From a checkpoint of a small transformer trained on Wikipedia: width 192.
Each number is 128 + 32 x the weight over its row's rms, rounded and kept within 0 to 255. Layers, rows and columns count from 0. The size above them is the row's rms in percent of the matrix's.

# layer 10 attention key, 288x192, rms 0.046, rows 84-90, columns 96-191
size [120 111 113 120 101 103 106]
[[107 136 109 123 123 129 114 148  92 114 168  63  84 109  60  91 105 155 172 178 142 107 119  60 172 160 132 143  75 109 127 117 191 149 177 138 176 110 140 136  83 114  54 168  94 149 117 183 118 225 118 174 134 141 101 140 138  96 151 109 125 156 130 167 193 208 146 192 126 138 156 143 114 141  84 119 146 112 139 167  96  93 206 167  98 129 143 113  80 127 112 161  98 197 182 106]
 [124 143  82  88 119  58 130 138 143  33 115 106  83 112 134  73 142 185 133 127  71 133 139  91 160 156 158 149 117 150 117 161 176 175 177  61 172 119 119 117  45  79 135 155 145 112  39 164 136 166  99  99  97 129  78 140 141  92  84 145 118 101  88  96 140  98 145 142 106 140 105 131  90 140  73 106 172 168 114  98 163 137 147  94 120 112 122 103 163  91 147 140 137 203 162 112]
 [130 150 166 184 122 121 122  64 133 173  77 132 153 170 181 149  98 180 169 109 122 131 116 124  53 132 117 106 193 115 160 104 150 134 141 117 158  88 129 130  81 113 138 147 149 125 135 144 175  91 169 133 119 127 152 134 139 159  83 159 147 140 151 148 116 117  72 102 107 143 153 128 134 110 151 131 137 112 103 114 124 141 134 135 148 113  60 133 151 137 135 130 125  50 197  98]
 [ 57 114  86  94 101 146 171 151 194  66 128 128 117  66  97 149 143  81  59 141 134 155 134  90 133 160 107 154 134 162 159 128 130 156 114 127 144 120 157 116 179 130 111 155 161  73  78  43 126 142 111 142 127 127  77  93 133 116 169 106 111 178  82 119 126 165 141 165 130  96  93 143 102 152 126 135 120 133  98  91 119 152 199  63 137 108 153 149 130 114 142 149 116 169 166 138]
 [129 124 145 113  97 173 148 124 139 146 154  77 119 164 188 119 135 158 178 126 131 139 143 136  79  98 152 160 100 144 170 132 139 207 152 103 116 101 174 117 154  82 124 125 113  85  81 175 104 135  94  88 135 123  59 162 168 112 163  58 119 112 105 140  63 135  62 142 142 131 137 109  77 145 112  97 154 116 147 126  94 188  53 189 157 115 112 103 108 137  67 164 113 135  78  93]
 [116  82 128 121 169 161  80 170 146 151 169 229 135 109  94 135 142 126 110  65 100 148 130 203 117 109 154 103 125 118  91 130  55 144 150 155 129 171 103 146 168 149  87  96 116 125 107 109 119 164  75  97 124 189 130 128 154 146  85 133 129 104 116  60 123 142 153 119 106  88 140  83 103 141 176 113 102 127 120 112 112 144 130 149 240 150 165 161 173 138 157 181 178 112 129  85]
 [127  71 139 126 135  93 156 114 116  91 118 119 110  86  79 172 117 153 135 114 194 103 107 113 173 137 108 107 164 159 144 141 134 146 184 158 158 118 118 130 130 142  68  49 119 100 114 116 114 161 180 134 122 126 155 133 154 181  94  96  84 157 115 155 164 160 101 156 176 134 114  92 108 111 122 142 108 161 204 175 136 109 208 132 157 157 203 107  98  99 102 162 152 188 174 131]]
# layer 10 attention query, 288x192, rms 0.0473, rows 85-91, columns 96-191
size [110 112 127 105 105 100 114]
[[114 106 144 132  96  91 139 105 104 154  66 159  76  67 113  75 117 181 116 148 102 169 151 117 133 155  67 149  87 141 126 184 142 119 191  98 132 145  80 113 102 120 116 108 157 122  73  90  85 120 139  97 146 162 137  92  74 106  85 103 126 130  84 143 134 145 134 130 124 109  82 166 101 125 151  83 126 166  86  91 154 100 111  88  78 121 176 162 168  76 143 127 151 125 198 141]
 [203 134  87 129 176 178  76 105 152 136 143 116 168 144 115 129 168 177  98 113 110 137  77 123 111 106 100 107 187 150 113  88 118 140  94 167 113  89  99 152 105 129 168 108  93 149 140 176 132 129 125 121 158 139  89 155 170 136  83 164 140 137 141 101  82 103  94  95  82 182 124 155 180 112 107 149 181 141  96  96  95 134 149 143 125 145 119 146 117 123  94 130 142  91 109 128]
 [ 74  81  83 138  87  87 114 167 123 125 103 184 112  53 129 143 116 128 107 132 108 210 192  93 182 178 152 127 127 151 143 171 102  61 150 163  70  91 120 131 160  98  79 120 172 116  89  96 127 105 142 123 128 125  76 111 116 169 123 103 122 156  89 149 155 128 118 165 135  80 153 130  99 113 113 141 102 120 160 179 136 112 155 110  81  90 195  92 142 155 142 123 146 203 162 103]
 [138 139  94 124 119 145  50 104 141 166 142 110 126 119 104  80 109 152  93  95 151 112 146 164 148 121 110 152 115 141 141 137 133 156  99 107 156 104  99 158 151 175 202 155 166 154  78 145 107 151 134 148 135 169 111 162 107 136 134  83  86  95 140 110 134 115  62 119 102  86  97 104 148 125 133 134 111 138  84 104 111 103 106 159 119 147 149  70 122 138 129 193 106 141  77 126]
 [ 70 109  96 172 120 142 153 220 150 128 167 174 140 147 148 123 170 101 166 142 116 150 170 168 128 104 138 126 176  99 152 182 123  81 187 110 111 150  97 179 139 101 147 104 182 127 109 100 139 153 138 115 121 124 125 118  96  88  54 143 116 164  72 133 104  80 167 115 128 125 168 116 108 125 210 116 108 167 183 118 141 117 147 131 136  57 131 113 124 124 164 117 119 134 147 102]
 [138 154 118 138 132  69 176 168 116 118 128 189 125 148 160 173 144 105 124 175  98 136  93 118 132  97  86 114  86 113 149 139 128  87 144 169 129  60 103 129 133 151  54  81 151  97 126 142 138 132 122 111 163 126 163 117 133 163  70  91  85 145 164 139 134  49 127  91 150 106 190  96 120 122 113 177 135  91 197 115 132 159 118 126 160 106 132  93 140 102 113  33 122 162 158 141]
 [ 54 143 105 121 152 136 177 169  82 160  78 137  92 161 118 200 139  79 111 118 154 170 127 156  77 146 146 160 181  67 144 115 124 142  83 117  88 115 122  89 170 163 137  86  79  81 118 138  79 103 115 126 139 149  84 112  86  96  71 103  99 121  90 145 150  64 150 109 105 140 180  88 118 132 152 121 109 117 178 184  69 101 149 129 111  54 116 127 132 104 135  79  60 136 124 107]]